Each number is 128 + 32 x the weight over its row's rms, rounded and kept within 0 to 255. Layers, rows and columns count from 0. Numbers have three digits each. The size before them is the row's rms in percent of the matrix's.

# up: layer 7 MLP up, 640x224, rms 0.1, rows 623-639, columns 0-223
# down: layer 7 MLP down (transposed), 640x224, rms 0.1, rows 623-639, columns 0-223
up623 094:134125093168058151147128078150132116072159080191064140162174159103114114109114196140116114045116158159145112152095118135092092076169129126142120136145190134135176106126131107071132151138078144113128137085093089149094135127029165148095161148100146074106139087127108133092089134119151139155136158114169156143139133156156081153171102143074110210147100127132136134067182114067086225087130104117125160145103099132098138087168105077108096183113112125080123146153123096090157159163116124121150106113148171116150130103124125115161124111092146191102134111123113094073154114094044102100151116108144088133123081174134122163135176154168161115181159173130170108111133136185163144167114
down623 098:114131140104138160169205138133163125100070118092153120179122119177141103138111117090147089121158112195050135132166115124149157109108129158085167121188160127162118135139105140134114080153119129109173112102117141145109113121159112072092137130175152124148096066175100129175158110145114146080118160126099109146173055163176142146088084111140152131132192072121104135175138177102166085139090124115139095147158135186105157130112119126199154068132160104162110076131118123103165091160117144153129181117065197188125166098109129154124175129110114106094137148159109162108161122126092109134105047144101113122129090127076103065127104131109088189078116080157080166134202153099030147119106
up624 107:107133136152096120126135236115165119106185083106164088130106172095083078085126117153129131102155147143142141112128094141155134083147109166152125141133146116101152120071145156082098139170100127111150106140143082133121116087138128109102102099099156131116084133167179106138114140171080097144114129089127152152125196151078122100131122161167130150159120107102130169136142148096147127102103127114118099190158098137079118100083110152067151135165152088090164111215193091102191174142173155124131123115185047185054110103054157089138126118122149103090132161131090104100203181080159139163163142124182153149125119113114238134163107152134133151114176127206110133125157134145098088105133
down624 106:124171116152130110103154208115104081137115181159133122103176142157101083176122127112137106136138176127155104119122109176195163150061068145104126142178108124175095135141154165159114144161143088112147132097063160105132119167089110142176126130030120119147134146132104179086194104083083149179073109120112128139136118153176145092111126104112103136141194129192127139147091115150111152138084133102174206170161176133148135134170151128153091091143066136141171177124115079117092128153174140082183175099089184104186118072142068111104141143161100107090146158099141103094079143076098119140149168116145107110154136162075158142131153106205158093165173142135146126126116125122084137129080
up625 100:157181162159056157049102153093106123092090113158126161092129127140127083172134138153209098079162157122137195094041138159108145127133123174101134071083126124191174183113119084128073096111086089126113162113114073139111157152151112142139136126141141100143146089157170071194117092100118171119136171097148082109144086113136103098152161151174134123187112090129138152134152154128120103145136113097180117125117160101108094145112105174130147126131154130133131094139146097143200223115116154096179142127155156105101154211124102094205124117156177164077075114138178121115140127117112167108089121137097147085159133152170114104071107094146098142172135132157065108111111166155170149139091
down625 099:132065123115061199159076127112161169127063154172117084132081119091109120111143127067170087115059152080093115143121122119131129053164178159124170095160101109146085091134122142133127114111190108102083157141166126132101108142158112107059077118158160133110111109138153093084182087143107091123104103110056130132172175105127090168154071146114086140075156084098165142147076119138119111058148087165158077119167142125164110126161093108107126144089176161156160125196105119099121115116203164101135149130151120127112146070091121142197116143124087126130147151175167124136148143112136052129175093125143116183096095180105107141113141123102099163123120077144124155126040129103153128112143
up626 093:163127181089155155109179150103153163139107116196159154091130068106096131082097128092169136155131153084102131153081110195146107130062161137090128159096117151184135132128183138119169153086152122114170160116141130118047182187122102118134129173138124071144127138094100080072174133121149132154161131096172117122129129157150149114161082108126121072152099163155133170180144116143133168129112145101207208114156191199104087156205118092087125199140122098107163086059080148108117118098075177123112093148107154129132157081092185133128110125125135113070124096083108083155089088150113149172108088137100104098174097152155138189108115165126087122122127109101128111146153099147123148121135
down626 099:106140171111136156103118124115095087107085143170169162127112118083164097133155133090113107085160184141117128104151119129141158125187076128135121153165150104167148125147127130139085150148131178139134106112148064124084187136119137179141147158172155103126169150144149187115129125127111071171122077141088151116073127131108063087117099165137083129133122139128121074194068178116095110103182147129106130112145110133137170127155089154143137112118186134154082086123128187113183102175179170103132143128071130130186084171202148123154106096126186100135111131137150123094090098187106068193056184114126038112124157128097126133116131123112029183155088127107154129086106170171148164099096
up627 090:129140131121171088070130119108168063140165059110118076090113119134116132132075123171174157118121160125104118114076167191136150120131143176110137112140137110122149187088178084155154164073177156150130151174156073159130125170096123131197139110150162104105045103129163121123176097097179164095148163099112132126137164159130131149199127085144119176154143138113150127128124109088108091146128164127180133134093192215109122100107146137112152152103114138146124122075106167136130107094118058092146117175146140119157072081133105094141081102128216133178193187115163114091130153145110121090133101067155112133150115148149073126121112150105107079104188106142050138087076185124120136124123
down627 097:123150148158148100120139142079135160114051131107103101082150150069119117129189113076107169102083168132127106119092099156122094158117172114137146102132113123148096110152085166105119099124080118156093090147091174158120199122165123133182065147119129149102065152128116142090111122090114157114106140171153146184131199129183180136140148117129105154134055132110085094118104176155101142146147131151145128088110125181080183092095203147174133153072122150127100160094162074189131179096109118170160110040092095087100094141151107098133129120058099143133153157076180097087116124167106187111116131146089145092150112087197114089138095114124090135065102137157092105109139063115142128108100
up628 091:107080087070130141177128124091124109167128119113094106161098123142099161144160163084121174119145112197162127091179114078088091166104172070145094112099128093145140123149133113089154124133164190125129169106223138158157096106108144081123126162028101145081135140098155159106137127148079093119114123108110145179134153139148148149110178167145112125129164193159082187118167186041125150154091145158131128092164094151186155118109099119130141167108118094144098082174146111112143166118094128116101159155107109120173165156103095130110130132159061170096133115178137168096171084193074180127127113139096130097111096152156096134147166145094062148153115191121096116152070166094146084104141
down628 098:128143095160131149092214096122184110133076162169101157119092151178117046171132115189180095132168096147105154121094197118149163071109126152085094104153115125059082108166118104143127146143081132091117130149162124138107064161160148152155159143096100099151170094114160107212122143062142132159126134189160097150120100124109129157106139125173062172150097147131144124126136094144162114156088127078129119074146133163121157090136091128086164086143121153120107088112120134181144162115084174183130131132167119151108110131114136151114219138102133143138120153062172144157120108137086122164066134123171103087150094173135133147095145105119098144148160065160172131084141114145144119025086
up629 097:142108113114142129178104163106124167138211068119141208166096123109143129102090069129108116108122147139092161095126158133156161148176180100136082175052156117081148182190088144120160141108079099135121109080095148116134097205131135102161147144130035143121149163134160114129143106071120157143214115157120106122078118137083080068105101176116087114159139185127105100127142171088122128143088152078185106162120101094039155119150142166140159132109144091137123115151163151112142134112175166079116124122128102096130138134121219081143149135074130093177096156175156175155169172122121127169154102110136088168159139136115086107136078119140161138155095087109123154110150121141131125098183
down629 095:134174142079145143178172110064091129127110136118074130143127115168118119150135103094157125091117120112081144109116128095178069157069124137093154187100046144093143125126089157086096129140110124132133110123152160111124094120130098187123115140140110133082128137149063181171087116104084125101082092107155131181174109087115081088117097124085128140127176213167178081114153164072159130190154156216123164146133097098110125109083128082094123128129138149139042118133071143058147143221171125109122125105128068142100153121098129144122139106138090119125160114159169115115141144169147181136151092135145179178115143061146177150114136126127202118074140094159107147149083137101096120106164
up630 108:138122102130140157152155186078171158062137135151095131177114141096164130141134150146082089075145146119101147067116129112150116198118124118146069184102120131125094164095083097132141107095127128172141130141155160091099192211081112138110123130175144124130104162178102095144128094109131136124086109092133164151105159113199117133109125116150132117129135174174096139141117116146147141145111052049162148116086114059188211132118115127114148128062058184118158122170145119113162153131076114137137109088166128138115216114118115111102150146099193106117148113128206142091141098134130092120056091095118119145131137075080093092161098086184103158130154164139138156116097133169098174178179
down630 105:143098164130136100171089121106102124116109075124118153086110158165108187097121139161150139185141157158112177081109111048128161124090108137129136144148102140126129108097138153163166140145095130139172169156176085096128122095132082134067159143103150110166113130131148104177156141120158121115122061127163114152127139131116132083172088133109115072142135159139095179101150116187126121076167083071122129096164087050156064087090156121059148103160116193148118115139163162146119110129159100158077149147136136116100141124088100095150179156156118129128085119135151144122185119124118166029188059131141142116083151173069111052153145108169067118135067134117082116135179074191118167123174
up631 097:097095128195151087083118116115130095163177111136108112093062131170092140154115105148149126137154080110063138108076137158122124131143105121169095137134091125144121156096108134155102115070086150163136093145152191124080102098053122117172179117126130112102117045096097175085090124160106106155117157165145168179106120113120103120167117104089075167176178102129130098078124077088132173120118145129101141137180114205171100143151087102120155169059093152108093177181157176147143128117077131144113122133177097123199139122171139091129146187126133148051106145118103152125123049133151088181095158178116113145151144168125115077099091160180086127084115145203122112148155100117121153137138
down631 096:163123128146080125117142237112105107087142079148162095127141088159118138106072148149130175187137158068125161127146102070133139157078166170136131078065163160162151094161120130122158140121141136125130124124123159142073104098061121180129179092150117163142144119101136128142059123098120054125178150086153150158080097143156124069146102162112132135125094146147091101116133104146099071127090139115097176106133119133126070094185133080128134134087124154076153124190150092168111151129093114135103145160172185081131070138170120103096121217075181115177177134108094190108160182143123128146088140137185166146085126139114153121158146064143140151138161162095111105108101125146085181163133
up632 102:116063157130059168134173150167093167133180114152098179086132161129137201048141037156123131172145124183130130125169153160106165092187118136118073158123117183151126117142146195114073090176181091098130096118198101161122141135133121169108126086152167101107129116101092121154135128166092118095132079141108080119201089116131163190079139184096083162137103088090168143112160153156133157085118155162121101088149160153123166136187122136149084159079117174141167126167079151135130123093156109137118118089094123129127117134121107124126100158085169115177209126115144093145145105120088142108125123124167178171113121089084141150154108098065153137154106084159115124143171127085100122164099
down632 099:082136168156093105142184105120130086095138142122096126080104136081053132112127130169085136126118174114155119128104053124100103113135150156139127127037058069101119118090174129113078112197159173171175109102133121156115103115139171142125083116138102110091134102092146134087164097138172108091187103127106089088149092125099123205128130174173158099116160104113123148137099172099177120079113100152100111137157134107153156131084186124150161108129099145157093133191149115112193147165132177151125120130114156121118103062107115133189185162116113099097135085143156161124145162068053136086137145116067138133074106143112158104121110143170092093079132107109163164232125133157142144168170
up633 113:123136118106089167182115146141067166115164166135155117115134135121127097129112157114151131089085129093109111130138147210098161107147105124136152082162071158135142157108111153125199128169150158123124113124093135147198156107068124108163102076129155178165153076121154138132106177122141169114114188183123135137112183091117048165084161110124175126157177143106109128135131099105102158088093162060135151123178105134090195167095171182089092117127097141123171117140080179130108143143056181125159081131105128162085129133150149094142119159085117072132139192153130115152083192181130101097070101144172190129161135096210163149121086140100157146137149131136135158104103176125087140073167
down633 082:155098158126088146128102155205081142131151126201137102132191124107145119131106124121157159124038082153098096131132115129121078142134108097103145118141130105123094128153089211124164142109169134107116179075122154143159127145092144019142086105142142158081155066123158088106138201126196144104114126118111119089115154118159073133145137196127132136085142167082194076124138084078158129117159193112097157137144120106154136153141102174104180055117122120122196123189135139060122070137102158100128156177146162140117130134154102136145096117145130129128175176085100110138138160177131113104102167087176128107136154112174141085187127111104131158117185162114130127092055110106080138149131
up634 096:115159145117138082128092118128151140157124112130116091107071151109136149155093164130101115150060115129129075133095147138050172188194163152100073068180140115135186169168102163127104082099063141131086148152120136126110173137166165154155137077093061141173081175121137130120092127101142151167167119140119140124161097149153119078082169059162099159079106130076152162153148147134155160097129105100094085090123094175148115122164108152163086088166088162145071122141149117141141124118160147071127137116118193114107117116064090131153115154150152099181138088167117079125104158161099121060098174211191118100138125105132155165131135144120113155129037117182137138152126137120130160174177
down634 099:118098064143115190110159145138071130159112077093152086131131188068111152118136138156136128131146062139149101037105048134106101138091161152131109124084100144087070218075150107099166116154134096082168155133145091111092125156167079123165144095116196109156099130110126132100151083140082065063080144113103152130144077144129155128106172138170097120137187156130133162162100074164135110137116143122098124162119089149095127146107138144111160158166102146072160083138120135165192146149139127166139097130105147104153101129112126143139115068161146146108173135078090135110087176114062110214109129145162122172108117129102140121172088138180114139150161128066153144170156166109166130073160
up635 100:085155122150148207079136108111154160159127145076139132173098146119100118139126109096099107122159158105071113105176075109086117087125150161171138173117092173107137132077065111127081138160169079076175140124116071080096118105102113145130150064126138092185115141188081152116125105180161147128096144119142093105160138102144146077124126065123120114130202127122148106092125152093123068123094156153080186154131145141162098153120092130140168122158143140140131168175052156137117129066160183105134144142113113109166165111168054072142086128131141149134072134190157104159136073121121158169131155049151123122108141093107142129120074088142150102076120043115116132097112126149113146039137
down635 099:152094105160138144135110121090159090136119132107152125126110104128167151123122118153178134147104138096176091131157147137144160212144111101083114125124112093123080048120116123105173086139147131151137102154090135132118104136198122114134097165146160084138131113101117124090160169083075129116125165102154131117139139156121145142096142148204157171110172131179078152140032135135092107133124087120124144090107102113135111083160142074139158160097161130192144132131187152099076111142101130119104158099169159137113096202116148127081107122173125134109154107215085093143124160195224135061100071158134111130160029115162138174115143130106098164140156161135190059154126065104152103156076
up636 099:176144176123120112100112098040159078157127073126161194165108157098144127100170076090065121085054128132114135096100133125111121158076098104036087142194115133101166125152117125139138138150113143072144090112135133119130133148127113152178132143109106142151166129103103141127140139158157145102095124150165127164085105220092192173104140110066143140130143089208109111091122118098088141156113129115142096106142173134056108121121132115139062161125163132115074135191099156130127102163165140097113139125159137142156170144055112137151061117121074145181151224138127136119181124129095158152138118114093197105162136105143141099132076172107093101186117129134080111118073106116127165142133
down636 100:060137120091132090147128127175135122115078117114140208114159146184185140104100126078121130140150164159122119133161089152134170126129129168070069162134110138162168076127124147099115126117121112113140130136148120142068154078091122090146129133150125097183149120073130137200089121144143124175142128172146122077209126126155175127111122098081087157142144148090138140122192080088151125134110157142110092131066090115069118135085151133133144117155148118115098200145094131191114203163110116141117194158123119068103171132112157191103183188161111156154130066113124110163175133144117063111150092151185114158106199105163136151130163090141140177169144123075133135149137153076117168089204
up637 089:073084109122117152106159147140142133162073128088179147109111128088100152177125144080126184122158166123112122080104196182129101103106175081139101148140109129134108190129205120121186125149087113147132118099116129094154128164156118104138096096141111148147149199146112133105112147107166086086148110147165122177092120077179105102165111137101076059079151129076127102136092115184138085102162084116119180097137157123186141119110167053146147129171157099141171140099109155159093154154085146119121083114135078098171179078089134135135178151105068176148118220118095141123136100129100065124153145148092182133118133138166089118132103128107186130071059179135146175125182167094142113129129
down637 094:109157111168093199178151133145070081124143147140163144123181118099112166102148079154178085090176155133123109199146089174130131116148108090034085145122125126124128116136072086080148147081089154189070122089144136140141080116119086171117147102161133177136094121118130186097166064136104136126161108112092127068098113152111168129157108099091111130127159101108150118137037106111189106089147107115080141156159101131123158103073111120105164133129114116098125158147096126153208078063109141117146148140149131144158178115132145165087106161128174182050153107140145097169160187072178115135130144132111149158146154120159100112176148178148101146178107159116161109112105145088130200123144
up638 098:072076144158134143144175119098125119066068115186136160172086061124191119143136133064120086125136082129082147190094181129188117104057149105140136141176157103076147062129167135114180173127150150129189166079181112094141130112150134106096112137100131136112151160147181181071138082139112126104133175138147189158150164112094099134124071132153102109142041121165147159148183084115144141139125150160142100108158117149125151139116191110185101094134159125132148198136128187132153106136131191104023128101152129091096122165119136153111113138117118126169123109133114111086172153125126130124143125135078169189139071130079199140124113143124125139114132111117085095123178130148136103125170
down638 105:079097138092096189088144140114086203120168131153055111105149143123106135158047080144135130100138156047126128166148126106107198148139176195187195166114114120147146054125109088119180162135144140066097103165131108120143136118144129069105169118115135095155104106110132115112108076085089188131112113197083164176124138110133136102125119163145140150128152112165068137123129142112071098111131147133090067137125098174121131131130157164103154150056093142152108082124112144125124149116087104105162070149121163090170113120155113112096128120145150127131122172168168057160114139174104138117113139125140139094092112117158085092135165107112095120122193090102043077194155159065135157101131
up639 099:093145082146186136170088130117205130108080175118115167157126111105160120099182159182121057128090098140176092096181169162153164161147155114127102176155135176120155104123135135095101070138156120127071147107107169159096168172129134141126080181128157123102161123111125123078108133086166066113170187125096117132086131116069112201168150120082146162119111123170080108106106114159150128106140162152087142128154144111117162177080181159105166097104115143149123089182074086107205110159133135105059137129120103097123171152142128055154106160157168095118152179148132104079085113157124146172151093140130127130093149054141108151099126148123112101109163137155165070178193109081140114144107
down639 099:149143182139064121104190148114165151148174060152191143147109106051121098088100079169115153114134115130102090186159108096136132115133087095177135134166106107142134123108200159140106092109167114126107052108158122141128109100150192130138107138098157065143149147069102129138159100117178141179137076145070145155160059124168114109088097139125096121134103167094144156088167083114137116076151156132135143100137111203125160133093111144143106076115147105109079151166119063130108143080106125140110130158127179126107128118163107086185091095109079152156152115026137138112124172111121105097142083077125118064037118091134144097150157167113154106073100103148124118121114154154146168141172